config.yaml
head_dim: 128
norm_place: "pre"
norm_eps: 1e-06
positions: "rope"
rope_theta: 10000.0
qk_norm: true
tie_word_embeddings: "early"
init_std_qkv: 0.02
init_std_up: 0.02
optimizer: "muon_variant"
learning_rate: 0.0179
beta1: 0.95
schedule: "cos"
batch_tokens: [32768, 65536]
dataset: "wikipedia_en"
Each number is 50 + 12 x the weight over the matrix's rms, rounded and kept within 0 to 99. Layers, rows and columns count from 0.

# down: layer 4 MLP down (transposed), 2560x640, rms 0.216, rows 364-385, columns 480-639
# up: layer 4 MLP up, 2560x640, rms 0.296, rows 365-385, columns 480-639
down364:58 47 43 62 50 50 64 58 43 51 39 29 52 53 70 48 53 44 19 65 54 57 38 47 55 58 53 50 70 56 46 41 39 34 44 39 55 46 64 45 39 52 77 21 56 63 33 43 52 49 55 46 50 54 37 34 44 47 70 47 63 50 65 50 44 53 48 46 46 40 39 52 41 68 57 47 57 54 56 60 56 62 66 67 62 53 54 48 56 50 70 64 30 61 43 56 55 65 32 40 37 26 27 23 41 36 57 44 60 49 53 33 37 45 56 50 52 73 60 74 30 69 49 56 47 40 34 44 54 39 49 38 56 54 59 36 65 38 65 58 34 59 49 57 58 49 51 38 49 35 40 43 56 55 58 47 49 62 55 45
up365:42 54 62 68 41 50 50 32 52 51 48 31 34 68 61 46 32 55 50 27 55 40 61 53 61 53 49 54 96 54 47 34 65 50 61 62 47 46 34 66 51 57 55 59 67 30 63 39 31 46 53 55 57 58 48 40 36 36 43 66 54 42 31 48 47 63 44 59 35 63 42 25 44 41 43 44 71 58 66 46 49 37 29 64 31 75 40 33 36 52 40 64 47 65 49 54 53 55 68 55 37 34 60 48 70 65 39 64 23 58 67 59 39 46 49 72 32 77 52 48 29 53 60 66 63 56 84 70 14 32 50 58 39 48 58 40 57 45 24 42 58 57 35 50 46 40 47 42 38 77 49 45 53 50 53 39 38 63 43 37
down365:34 41 50 57 40 42 56 44 57 37 38 28 11 52 40 56 34 36 61 52 58 44 41 47 52 42 29 34 66 58 31 65 41 34 63 53 64 39 34 61 56 51 30 49 49 38 51 47 58 66 48 71 66 57 47 55 58 36 48 58 56 30 50 54 63 67 39 44 32 58 48 63 49 69 65 27 52 32 67 56 49 32 48 68 63 27 55 69 51 48 47 71 39 46 53 65 55 42 52 49 56 06 51 52 53 41 45 69 55 40 25 52 43 40 35 72 47 68 56 43 52 37 55 48 34 64 59 46 63 59 48 54 59 64 38 39 62 74 54 41 64 53 54 45 52 53 45 40 53 24 74 62 46 48 64 48 44 53 57 30
up366:47 52 58 52 45 31 56 48 48 48 60 52 64 73 62 62 63 63 66 54 40 45 42 35 47 37 35 63 56 30 59 40 42 44 52 70 52 49 54 20 52 51 52 30 44 74 44 60 50 40 40 48 36 49 75 48 51 62 50 61 46 35 49 29 44 51 52 48 24 60 68 45 49 38 45 32 63 57 54 46 66 62 29 65 64 80 52 55 61 57 39 62 42 19 41 50 56 54 47 38 51 32 52 42 36 50 42 15 66 37 58 58 56 57 36 54 57 37 77 62 50 71 73 40 53 57 47 36 46 79 48 53 60 39 57 49 50 47 61 53 67 53 35 56 45 55 70 42 60 33 74 50 40 56 42 48 61 45 57 62
down366:73 67 56 47 34 45 68 54 48 70 44 54 60 39 64 50 65 52 29 47 59 54 63 44 36 68 65 43 39 51 48 54 75 40 46 83 37 63 24 52 39 47 39 39 75 65 47 68 37 44 32 66 59 40 62 53 34 36 24 40 44 66 41 43 47 46 35 49 32 42 64 66 67 51 50 63 42 48 25 43 56 49 64 56 66 57 44 47 43 51 49 56 55 55 55 47 61 60 33 59 46 50 56 63 73 63 57 43 17 63 70 26 48 52 29 45 42 55 62 71 67 64 57 52 23 63 89 50 86 82 41 59 52 38 48 41 70 45 65 51 72 31 40 52 39 42 36 55 47 55 57 57 32 53 52 50 47 45 53 55
up367:46 72 37 37 52 38 64 28 57 65 33 48 65 54 38 60 42 55 26 39 34 64 57 53 56 47 54 31 53 47 40 47 65 32 48 69 42 46 33 44 36 57 57 43 60 67 50 52 52 60 35 56 51 41 63 49 61 65 45 54 54 23 43 46 59 36 45 45 57 21 36 41 56 44 37 19 41 56 54 54 55 51 48 45 76 50 48 36 35 60 43 69 41 78 42 51 53 46 47 61 53 54 43 47 34 57 49 52 38 58 67 53 66 59 36 45 37 61 30 32 47 46 54 43 69 48 56 42 41 43 56 49 35 65 45 57 47 25 40 46 50 73 41 39 69 60 43 62 47 43 43 37 56 54 57 51 45 64 45 29
down367:61 44 55 30 43 77 80 61 79 31 29 59 62 54 43 82 49 58 45 29 52 50 59 51 36 61 36 43 41 39 69 26 55 63 32 38 53 46 50 53 45 50 82 30 55 68 46 46 53 50 57 43 58 53 28 49 25 45 49 69 79 50 85 29 67 51 40 63 44 63 57 40 54 37 27 60 41 65 56 39 59 49 42 42 73 61 52 25 45 52 59 47 40 53 51 31 52 78 50 72 55 39 53 53 44 52 42 45 34 63 65 36 43 62 54 56 48 24 42 35 19 46 44 58 53 50 48 51 40 54 57 46 66 50 36 49 50 34 40 56 47 49 67 44 54 42 65 60 59 49 67 43 45 56 60 56 34 33 53 47
up368:42 64 25 51 44 53 75 23 42 65 52 59 65 52 49 60 56 56 55 51 57 43 30 53 37 48 48 42 30 56 47 58 43 69 74 64 63 62 46 63 50 40 67 46 53 67 58 46 57 64 35 46 75 58 37 33 43 63 57 44 50 41 52 42 37 49 35 34 47 47 54 55 64 45 48 78 53 43 43 63 52 43 36 36 53 42 40 48 53 34 61 55 47 32 70 55 44 67 59 56 44 55 52 48 50 37 37 55 58 53 56 36 41 42 51 56 49 52 40 44 56 53 22 38 46 48 38 52 22 62 55 53 41 58 55 48 39 34 37 66 48 46 54 36 58 38 44 48 47 53 57 47 40 44 50 46 41 34 39 42
down368:54 43 34 55 55 42 67 25 48 45 70 40 43 48 37 49 45 55 52 55 44 47 52 47 49 62 52 29 48 62 51 51 39 47 56 62 48 39 62 48 66 52 39 53 54 40 43 54 43 49 58 51 55 51 31 45 48 26 48 57 47 46 60 66 48 63 41 62 48 48 43 44 49 64 35 50 47 48 28 62 56 55 63 29 61 67 57 50 53 49 42 57 60 58 59 63 52 55 55 63 51 49 65 16 65 38 51 66 56 44 44 25 57 52 68 62 57 44 53 41 58 53 30 45 47 54 36 57 49 66 35 39 64 44 48 51 59 42 48 44 45 40 60 39 55 72 51 37 37 50 48 48 38 56 61 50 23 52 49 52
up369:42 62 50 65 53 71 45 41 54 48 40 53 71 39 47 41 51 53 45 82 71 50 49 55 34 53 47 47 52 37 47 46 65 42 54 53 55 60 35 41 39 50 26 51 25 72 38 53 35 58 67 41 52 51 56 40 48 44 37 51 63 44 55 72 48 30 53 42 42 54 69 44 41 56 56 47 37 37 42 50 55 63 52 44 42 57 35 72 49 55 47 39 58 68 54 65 65 56 56 35 72 37 66 50 31 54 28 31 42 53 59 44 24 61 45 37 13 33 25 36 49 16 69 41 41 55 45 57 53 40 65 39 62 71 55 41 54 46 56 40 65 62 40 59 39 53 39 47 50 59 49 49 53 43 51 43 40 60 58 63
down369:39 61 54 58 49 56 73 61 34 43 53 68 68 64 43 51 45 42 44 63 61 35 56 43 45 59 64 44 35 40 52 36 57 31 59 31 22 43 47 59 46 26 60 49 57 36 39 58 43 66 63 50 61 24 41 39 58 34 35 60 48 40 60 69 60 40 65 53 49 42 52 51 34 54 49 55 70 25 61 58 51 70 43 67 30 42 34 62 41 74 32 55 39 57 50 47 42 44 46 53 46 44 59 64 51 43 34 40 48 33 69 72 45 39 36 44 50 41 62 62 40 45 60 25 30 41 35 73 45 55 50 38 67 49 35 49 40 55 62 49 50 44 37 55 31 77 47 64 51 30 51 68 60 35 61 43 51 44 67 49
up370:58 56 52 65 75 72 40 15 53 36 43 48 49 69 49 47 59 31 37 51 43 56 37 44 50 51 54 33 47 50 55 60 60 64 63 38 61 59 58 63 48 45 67 51 60 63 41 31 50 54 40 46 50 64 57 54 63 53 64 46 53 49 63 50 76 53 56 48 52 49 56 60 50 46 34 64 46 73 54 38 51 59 54 44 48 49 32 46 39 50 73 34 35 51 72 54 42 81 37 70 44 13 33 32 44 35 79 67 29 23 46 58 61 52 47 63 57 75 45 34 35 80 70 60 62 54 87 44 35 50 56 54 57 67 65 28 50 65 44 53 70 39 30 57 26 56 47 45 60 38 29 45 49 66 49 63 52 48 42 48
down370:39 43 55 52 72 39 63 43 50 50 59 42 35 46 52 32 44 44 59 34 61 50 54 49 44 40 46 34 30 52 54 64 29 52 47 52 27 61 50 69 54 40 62 60 61 72 42 33 44 47 59 62 59 34 45 54 67 52 39 56 60 47 27 40 40 44 52 62 74 52 63 49 61 55 34 53 53 62 53 51 45 45 32 64 68 52 37 61 46 47 44 65 54 62 66 71 62 68 44 59 62 54 76 30 69 56 42 40 82 47 60 68 44 50 57 58 58 41 56 52 57 63 56 31 52 54 26 37 59 52 52 56 50 49 49 48 27 54 62 63 58 49 52 65 40 47 70 57 41 46 63 44 43 38 28 28 51 27 57 44
up371:37 54 63 54 53 48 41 47 33 57 47 46 44 52 32 39 51 30 51 63 27 51 21 60 56 58 57 41 64 43 56 50 43 52 49 48 40 50 39 49 52 61 52 43 35 58 54 50 48 54 26 48 49 62 50 41 58 60 44 60 62 59 50 66 44 48 51 55 38 37 49 71 39 55 52 53 40 53 48 68 44 53 53 53 59 53 54 54 63 44 45 55 45 31 75 47 40 53 58 43 47 43 62 59 64 39 49 31 60 60 45 57 46 47 52 32 50 43 50 45 44 52 72 45 52 68 50 39 49 69 25 49 46 40 34 54 60 38 53 46 31 39 47 45 57 54 55 67 36 62 62 34 49 49 47 55 26 53 57 31
down371:60 61 53 49 30 52 43 52 54 36 28 40 59 52 61 40 67 58 47 65 62 51 38 42 59 46 69 59 47 44 53 28 40 54 73 52 71 64 70 56 73 68 36 44 46 57 33 51 77 34 48 29 63 47 22 38 21 60 37 45 59 72 59 58 67 53 65 53 77 44 53 47 68 64 68 61 56 38 42 43 55 67 40 36 51 26 37 58 63 20 46 38 42 54 59 64 37 61 67 52 43 49 49 54 44 65 57 45 41 60 51 50 60 47 60 55 61 54 52 50 50 42 48 48 61 64 31 59 66 63 59 48 47 56 39 52 51 53 44 48 52 44 62 51 67 55 17 53 70 42 56 50 52 40 63 58 36 47 42 41
up372:56 40 49 42 46 28 62 41 47 52 47 49 54 24 55 67 42 48 32 46 52 45 61 23 38 48 52 77 64 37 58 57 54 45 57 59 47 56 54 54 64 43 47 44 71 56 65 37 51 64 47 55 41 47 57 34 38 31 28 30 50 69 60 57 71 51 50 57 79 39 59 60 70 48 59 45 49 70 35 45 56 51 58 59 48 45 39 37 31 52 47 52 33 50 43 50 56 41 58 60 59 53 40 59 63 41 51 28 36 60 65 36 48 70 39 41 70 38 57 48 49 47 45 49 53 31 39 53 61 63 45 63 62 41 56 33 46 44 43 59 54 53 55 73 62 33 73 62 69 43 58 53 51 55 52 51 31 41 54 44
down372:37 48 50 34 39 54 47 60 40 47 51 66 79 67 67 42 33 43 36 42 36 54 56 64 31 43 39 55 68 50 63 53 48 54 29 43 59 45 52 56 53 45 50 53 29 44 37 42 40 36 34 45 74 33 62 65 44 50 32 66 57 53 59 51 44 43 34 51 47 33 67 39 60 54 56 41 41 69 47 69 66 36 54 55 48 42 47 52 50 45 58 39 52 52 47 15 51 67 59 55 76 62 53 57 44 24 30 36 55 46 59 59 52 43 53 47 24 53 52 48 76 56 64 41 64 71 48 61 54 42 53 41 54 38 34 39 31 53 58 54 65 35 50 69 48 56 59 54 66 31 61 42 54 52 56 62 62 52 58 41
up373:50 41 34 49 46 54 43 52 53 61 57 29 35 71 43 62 41 47 53 54 41 63 28 50 37 44 42 44 51 37 62 64 45 38 53 68 59 66 58 61 47 44 45 70 58 47 44 53 64 52 47 39 23 50 38 63 51 34 56 65 53 38 30 65 22 49 30 33 35 59 40 83 58 46 52 63 39 45 50 30 42 78 52 44 60 57 73 77 50 42 49 49 44 53 59 49 42 33 64 59 60 68 68 43 73 40 65 55 54 47 44 41 73 41 47 46 38 49 53 62 60 53 49 37 55 52 61 32 48 41 47 79 52 47 47 53 51 44 47 42 49 51 43 45 60 66 45 59 52 44 58 42 43 40 59 59 42 45 37 72
down373:49 63 29 57 53 56 47 40 56 47 43 52 42 49 43 41 58 54 65 54 43 47 51 56 36 53 44 61 49 49 32 53 35 70 54 45 43 53 50 65 82 51 56 48 44 47 43 46 44 51 68 27 66 46 51 44 71 50 59 53 53 44 34 34 72 41 47 51 63 52 45 35 44 46 40 32 55 54 23 32 56 41 62 48 59 47 34 61 74 61 45 52 34 28 43 47 40 49 48 64 59 40 60 54 58 46 44 74 33 48 38 44 39 68 41 36 53 57 62 47 26 26 73 52 38 56 47 45 51 63 48 40 69 62 58 52 70 45 43 52 65 67 69 47 63 64 78 47 66 52 22 55 60 35 28 62 39 49 70 43
up374:59 43 51 33 52 40 54 41 52 67 46 35 42 39 17 72 65 53 46 59 48 58 33 61 61 66 32 61 51 59 32 29 42 47 39 57 41 75 41 59 56 41 36 52 60 70 43 38 54 43 43 46 63 45 54 40 39 68 57 44 57 53 52 47 39 51 55 44 52 41 65 40 48 55 53 66 67 39 52 42 43 58 40 50 47 39 57 33 49 44 35 58 39 55 53 35 56 78 56 70 42 49 75 56 41 69 60 57 63 44 28 52 51 50 62 54 35 37 55 53 46 50 59 41 37 73 47 57 31 62 40 78 55 47 40 52 69 44 48 42 64 34 69 58 67 56 42 59 55 57 64 64 45 37 40 54 34 64 64 57
down374:34 25 41 62 53 47 50 49 44 55 62 33 50 67 35 44 34 53 46 54 49 48 56 58 59 53 35 51 47 35 49 32 71 54 40 52 31 43 34 39 53 44 52 28 39 40 39 54 44 65 46 51 47 75 66 46 52 46 47 47 44 50 64 50 41 51 43 56 59 47 53 58 42 40 70 56 52 58 21 54 60 60 48 51 30 33 63 48 47 25 40 58 55 64 28 42 49 55 44 39 52 53 66 56 61 59 58 48 49 57 50 42 49 37 60 59 48 41 70 48 44 66 52 46 54 69 38 34 49 38 58 53 67 25 55 47 62 61 46 43 52 57 55 44 47 62 59 46 27 42 57 40 84 68 48 51 44 83 36 34
up375:57 65 50 47 33 43 48 49 58 43 40 41 22 32 53 62 40 29 59 45 43 45 59 70 43 32 50 36 43 60 53 55 55 35 54 73 47 60 68 55 49 27 36 44 51 29 55 60 29 62 70 62 43 57 43 60 64 55 45 52 63 35 52 54 49 42 60 46 67 57 43 48 34 57 41 38 55 58 56 56 57 21 45 35 49 58 46 47 45 34 43 34 52 45 46 56 68 37 50 52 61 53 59 57 46 30 72 67 34 27 48 49 55 57 73 70 61 69 55 67 52 42 51 37 43 45 43 57 53 36 46 44 50 69 27 46 42 48 48 46 57 39 71 36 61 55 47 27 51 51 77 54 44 63 56 27 63 30 47 44
down375:55 61 55 35 53 36 62 54 51 40 58 65 63 55 29 58 55 57 38 55 45 51 35 74 45 44 57 42 39 65 33 46 68 40 49 40 49 43 34 67 56 53 65 51 42 39 54 50 42 49 32 59 45 59 64 39 68 38 62 47 60 49 54 50 60 57 55 42 43 53 43 49 34 44 51 59 52 73 53 38 64 51 41 60 44 46 35 32 37 46 49 63 58 57 58 48 46 39 80 63 47 36 83 48 39 53 41 58 35 61 39 54 47 46 49 54 53 61 43 51 72 51 55 45 36 57 60 45 49 47 40 47 67 62 24 60 54 24 58 51 41 44 28 37 54 29 30 55 40 49 42 77 47 65 38 43 58 58 70 49
up376:45 65 56 58 55 55 55 73 62 54 52 58 44 47 53 38 53 52 45 59 58 54 43 38 47 61 65 57 46 70 41 48 44 59 49 43 56 41 48 71 59 70 46 42 53 71 55 56 53 31 47 68 25 56 50 33 34 39 51 53 48 44 51 44 61 32 39 49 48 52 46 50 50 54 36 44 57 61 48 33 38 73 76 60 47 63 27 41 45 46 53 49 38 45 47 66 33 74 59 61 62 48 58 74 31 51 48 71 71 56 62 53 66 50 63 71 50 62 48 41 74 55 31 48 61 47 46 87 36 52 62 58 24 37 59 44 76 52 56 48 42 54 19 51 35 35 41 44 56 59 55 55 45 62 41 66 53 51 50 61
down376:46 49 57 61 46 61 48 55 56 49 71 50 34 41 48 41 37 59 47 61 48 51 51 55 54 42 37 38 48 40 48 31 50 58 51 36 54 53 39 66 47 34 50 66 30 34 32 50 42 53 49 56 44 38 49 69 42 53 64 72 46 59 57 32 42 63 43 35 47 33 45 57 54 52 59 60 40 60 75 34 41 39 64 69 43 52 45 52 69 64 44 47 49 47 45 56 43 44 39 77 40 33 47 47 51 57 54 37 62 64 61 49 85 43 55 41 37 65 62 69 59 67 58 59 45 33 75 51 52 54 56 55 45 67 41 53 63 58 38 73 54 55 54 39 24 48 53 48 57 53 61 57 64 52 59 54 62 50 45 73
up377:49 38 29 60 57 51 37 36 61 56 43 51 61 47 44 57 37 65 57 49 65 78 65 63 35 49 64 77 45 57 47 51 59 57 47 60 47 45 43 49 54 63 43 51 47 39 51 53 37 63 65 41 49 56 33 66 57 61 44 72 49 69 38 57 53 57 42 49 60 59 30 45 41 37 51 70 44 50 46 52 41 48 60 50 50 68 62 62 25 56 60 49 43 49 48 52 38 43 58 45 64 64 35 41 51 41 72 51 42 39 47 61 62 58 54 43 55 50 50 55 44 52 43 50 58 55 48 45 47 24 67 48 44 39 56 65 50 51 47 52 55 50 47 54 37 31 50 63 58 44 50 68 16 47 62 47 64 45 46 48
down377:47 46 52 49 53 47 31 49 51 38 32 55 47 47 58 57 52 61 32 59 48 81 45 38 40 37 43 74 51 48 75 43 40 27 24 43 69 61 27 49 33 40 46 67 59 65 52 36 54 37 51 47 46 58 43 45 40 29 48 65 44 45 74 44 53 61 30 79 64 49 65 52 43 53 75 28 61 36 41 55 68 72 49 41 47 62 68 27 51 38 55 53 49 60 86 56 45 46 36 58 36 61 51 51 63 18 32 59 68 56 60 58 48 32 57 55 51 47 35 52 53 49 56 59 69 54 61 61 29 42 45 37 64 36 54 52 39 47 44 51 52 29 48 52 39 61 46 51 58 44 59 59 71 47 54 71 59 46 73 47
up378:58 51 46 69 56 55 54 55 72 34 59 65 44 37 36 56 30 49 55 41 61 55 50 76 53 42 33 33 29 69 47 51 40 37 60 68 32 58 64 58 51 48 60 61 36 59 51 69 45 58 57 54 53 46 46 61 50 35 47 77 50 47 57 72 37 30 50 37 58 51 50 56 56 70 39 33 46 52 48 45 43 47 56 70 41 51 72 50 68 55 44 56 52 44 29 25 49 50 48 68 47 53 55 47 29 54 48 62 50 42 46 67 20 34 14 74 32 39 50 53 59 52 60 31 50 29 48 35 61 54 54 60 75 48 63 45 51 46 63 58 46 57 59 55 44 50 36 54 53 40 47 23 45 56 53 33 49 49 53 54
down378:54 48 31 62 60 59 48 33 50 37 54 54 46 68 46 58 41 70 72 63 76 59 29 63 50 44 34 37 31 59 57 46 43 62 59 54 56 39 65 53 61 33 60 68 25 32 50 66 62 49 60 24 69 45 44 21 33 61 38 66 26 46 42 60 60 58 53 74 56 67 58 58 75 67 37 82 65 45 40 58 72 48 59 46 55 67 45 59 64 58 40 30 54 52 31 33 59 36 44 20 49 56 45 39 65 45 44 65 43 56 63 60 45 55 36 49 49 50 48 46 50 46 45 38 50 64 44 67 52 55 47 50 47 06 44 49 62 59 48 95 47 61 37 56 45 60 55 50 51 38 53 51 66 50 71 52 65 49 47 61
up379:49 50 65 37 25 28 36 62 70 61 63 53 56 65 69 80 63 49 43 62 51 55 57 58 48 53 48 36 33 30 42 57 42 42 62 56 60 36 44 71 84 53 43 67 49 47 41 42 34 46 46 68 25 65 31 63 56 40 63 46 48 60 48 43 48 45 42 46 58 80 54 32 35 45 27 54 58 48 61 77 54 73 56 47 58 55 21 43 45 45 28 41 44 40 85 35 57 51 58 49 51 64 30 63 66 57 57 43 76 53 48 53 56 42 58 38 51 47 40 58 78 58 57 45 61 49 58 67 34 68 57 45 38 43 44 39 71 40 57 51 42 55 55 54 33 48 61 36 42 50 38 39 58 62 37 54 62 42 48 48
down379:76 22 53 58 42 44 66 60 62 37 40 47 57 62 37 57 47 65 82 61 55 54 46 50 41 46 23 40 62 41 52 47 90 45 58 75 63 39 37 57 37 61 53 42 38 41 63 52 72 41 52 74 74 36 51 60 71 44 38 35 63 49 56 42 58 60 56 18 46 57 38 71 38 52 83 65 35 77 61 66 20 56 65 27 52 38 61 34 60 53 61 43 73 36 55 49 37 49 45 64 37 29 32 46 48 41 52 54 69 36 36 75 39 55 44 47 48 59 74 46 47 42 49 36 52 53 48 45 35 70 53 32 23 62 36 38 64 54 54 53 42 50 47 53 62 47 69 50 56 37 33 67 41 47 61 63 53 68 62 46
up380:73 37 40 59 62 36 58 41 65 26 48 42 53 48 44 47 42 36 48 48 43 50 72 42 52 40 52 69 49 42 46 31 54 52 47 44 38 32 44 41 51 39 43 33 25 65 61 49 44 39 51 48 59 65 68 56 41 65 61 63 24 26 27 66 42 54 74 42 26 49 50 53 55 83 18 60 76 57 42 58 47 68 57 35 62 60 38 60 63 46 68 50 37 50 60 48 27 42 29 52 28 52 64 41 50 55 51 48 51 19 49 56 52 58 45 47 58 32 44 31 30 53 53 51 43 43 58 70 67 65 64 65 34 58 53 45 60 19 48 51 28 38 52 48 66 53 53 60 42 59 35 49 54 38 67 43 52 54 50 27
down380:48 30 41 43 49 50 61 54 28 49 51 37 25 40 43 18 54 21 35 46 42 41 35 54 46 66 55 55 56 50 58 35 54 70 50 60 54 62 39 52 55 61 61 44 70 68 42 65 67 18 55 54 56 53 40 26 48 59 48 38 50 64 38 47 72 46 57 31 45 30 44 62 53 56 49 70 55 36 35 49 31 73 39 49 46 33 71 45 35 22 59 35 28 60 49 42 49 35 51 38 53 55 66 59 61 42 37 38 60 45 35 32 45 45 51 35 43 68 39 44 57 62 83 29 48 78 52 39 61 50 40 50 55 64 44 35 54 52 49 56 53 43 43 40 60 55 47 42 54 66 59 62 65 37 42 55 59 36 46 41
up381:51 53 46 40 30 42 58 62 40 36 40 65 43 39 45 44 20 64 42 51 52 40 73 39 61 78 49 60 49 36 44 42 40 53 36 50 17 37 32 37 34 54 42 48 31 44 64 48 37 60 40 37 51 62 48 49 69 76 52 46 55 52 54 42 54 52 39 30 57 48 55 55 52 40 41 58 41 57 44 42 57 68 45 49 45 55 36 45 46 54 52 50 55 62 68 45 59 57 68 57 42 53 60 56 29 43 35 37 77 51 65 36 45 39 55 45 30 47 27 54 36 69 44 49 49 37 57 52 43 50 34 70 47 44 43 47 64 47 54 38 58 46 29 71 21 50 61 53 68 44 46 56 58 53 40 32 37 53 47 60
down381:51 15 52 54 38 70 54 66 50 26 55 37 80 40 54 39 53 39 50 56 54 48 69 52 78 71 33 43 59 54 60 42 36 51 59 38 46 39 47 32 47 62 54 62 44 35 25 48 64 53 51 54 61 33 49 55 54 56 36 47 64 65 47 38 62 25 46 49 63 59 37 35 39 50 46 43 59 61 35 56 64 30 45 52 46 39 52 34 56 49 41 88 54 51 60 56 37 67 36 42 73 52 43 46 44 45 58 51 63 62 56 68 39 34 37 42 47 59 37 68 48 36 60 39 46 58 39 27 43 48 57 52 52 55 52 45 69 66 39 35 48 40 36 52 53 44 50 44 37 44 61 43 58 63 47 62 67 65 78 55
up382:73 42 67 56 30 42 49 53 53 45 61 48 52 51 64 66 21 72 36 71 61 33 72 58 32 51 34 36 56 76 59 42 45 41 52 60 32 60 53 49 59 58 37 34 45 44 46 71 08 47 75 67 52 54 34 25 53 37 29 60 64 37 49 35 61 36 49 63 82 39 26 59 38 51 36 24 39 31 53 41 49 58 67 41 35 79 35 56 63 31 53 40 38 76 49 51 50 69 51 59 47 40 53 65 54 47 68 33 51 66 57 46 42 49 57 54 50 32 43 42 49 29 59 25 50 47 61 54 55 45 46 60 50 71 44 35 38 44 46 61 46 27 76 58 52 68 58 50 54 46 47 68 46 45 70 61 59 65 30 44
down382:51 33 42 45 48 33 47 50 50 61 59 49 42 40 35 63 41 27 58 44 30 71 69 71 48 58 29 35 48 45 50 37 67 14 36 59 51 55 63 60 50 68 39 53 32 55 37 46 61 53 37 68 48 21 41 57 50 72 44 54 40 60 66 48 54 46 62 41 54 72 32 39 44 52 47 43 42 34 52 44 47 44 53 40 70 43 56 44 39 40 57 40 60 57 59 62 40 46 53 56 44 54 35 54 56 52 49 41 40 61 69 33 30 46 61 25 79 43 54 56 46 31 72 33 35 46 54 62 42 56 40 38 52 49 44 67 39 56 58 28 42 62 48 66 56 33 47 30 48 40 30 40 47 35 53 57 64 59 45 45
up383:46 71 57 46 71 47 39 63 53 63 31 54 50 51 64 49 46 30 58 48 48 53 66 48 52 64 41 38 60 51 57 54 38 47 68 37 52 41 43 47 55 55 52 41 51 64 66 34 63 51 44 47 44 47 54 42 45 63 49 58 42 32 41 48 39 64 32 50 55 54 39 66 59 63 64 64 47 65 62 44 44 36 38 57 40 44 56 65 50 59 38 49 43 42 31 44 74 52 37 54 68 49 52 46 36 46 50 46 38 46 71 59 61 51 28 32 48 68 54 61 52 49 54 34 65 65 66 47 57 33 72 58 52 56 51 41 56 44 32 53 51 52 49 50 39 33 52 50 50 62 53 51 51 55 46 45 40 46 55 61
down383:47 51 59 56 56 66 52 56 77 54 49 44 58 50 36 57 51 19 43 64 59 48 56 60 34 64 43 69 41 54 50 47 54 31 39 53 43 44 40 54 58 62 53 59 56 34 37 72 41 38 65 57 50 70 55 65 67 37 38 39 35 44 45 33 39 46 53 39 64 47 48 43 35 66 31 46 63 52 51 40 53 55 46 56 42 54 55 55 47 57 42 74 53 18 47 41 42 43 66 44 42 32 47 59 43 63 57 47 43 47 28 47 36 65 51 44 51 56 57 46 45 54 54 49 50 41 32 64 58 47 68 57 48 56 76 43 25 66 44 48 42 68 46 52 68 56 65 53 42 42 37 42 57 53 64 59 33 35 80 45
up384:59 44 50 45 40 46 46 49 60 47 36 49 49 33 45 61 62 69 32 83 47 56 48 37 45 48 34 46 43 43 62 38 39 55 41 37 59 63 76 36 56 29 39 26 51 63 45 57 70 67 36 55 39 37 67 51 49 50 52 41 50 52 35 48 45 65 23 43 47 55 50 45 46 50 52 54 48 49 29 37 34 48 54 54 46 62 49 81 38 43 36 79 57 33 43 43 44 50 32 38 44 47 71 49 48 58 41 65 42 58 43 52 47 65 36 53 51 56 30 58 60 54 45 50 45 52 42 64 48 64 45 34 65 38 47 38 49 38 44 44 52 53 58 36 60 51 54 45 46 43 60 51 51 59 53 59 40 19 43 63
down384:46 59 44 54 34 65 51 79 58 45 54 55 54 59 50 32 58 64 52 31 50 45 57 43 45 45 58 53 42 43 49 43 47 71 40 41 29 39 48 59 33 35 49 28 53 46 43 61 44 43 51 34 46 51 49 63 45 54 54 77 49 39 47 64 57 56 25 39 55 54 55 35 42 41 51 77 70 48 51 47 32 64 59 43 59 57 42 74 57 54 54 48 60 56 49 56 42 49 37 60 45 41 66 46 43 49 31 42 50 59 61 38 63 57 56 37 64 31 05 53 42 44 60 51 46 47 71 69 59 41 61 66 36 58 39 60 35 17 55 41 64 40 47 42 62 67 37 68 47 54 61 74 59 38 68 31 49 54 19 60
up385:59 41 42 61 44 45 71 51 24 66 42 65 42 59 44 60 57 39 38 53 37 48 57 42 46 43 64 46 49 48 50 45 50 48 45 65 43 77 41 42 43 51 22 47 60 36 54 48 58 22 45 44 30 52 58 54 37 56 55 30 21 52 47 59 55 35 55 53 47 33 59 65 65 40 46 40 58 63 55 49 42 54 44 49 68 51 53 34 40 49 36 43 65 40 38 57 32 37 53 71 44 68 39 26 60 55 57 53 62 43 42 48 65 51 46 51 66 40 36 60 29 41 53 40 65 19 54 50 63 72 61 75 51 50 45 26 60 42 55 61 20 42 61 57 70 39 73 33 51 61 50 54 54 36 35 50 54 60 47 34
down385:55 52 64 52 60 50 48 34 50 56 64 49 49 67 18 42 57 45 42 66 44 59 43 62 57 60 70 37 49 48 71 46 51 45 48 42 36 43 38 37 65 46 54 59 51 42 41 53 35 53 51 62 50 41 47 47 60 34 36 69 43 79 49 56 39 41 54 47 53 77 43 46 57 25 46 56 41 55 33 60 56 45 55 48 35 42 37 63 44 64 63 53 24 59 60 48 54 51 49 44 40 57 59 52 57 75 45 45 48 42 55 64 40 72 35 59 54 56 34 55 56 36 54 46 61 65 50 54 64 82 39 49 68 63 37 46 36 47 78 41 50 59 49 36 46 42 45 48 65 54 29 55 58 60 32 65 44 56 60 32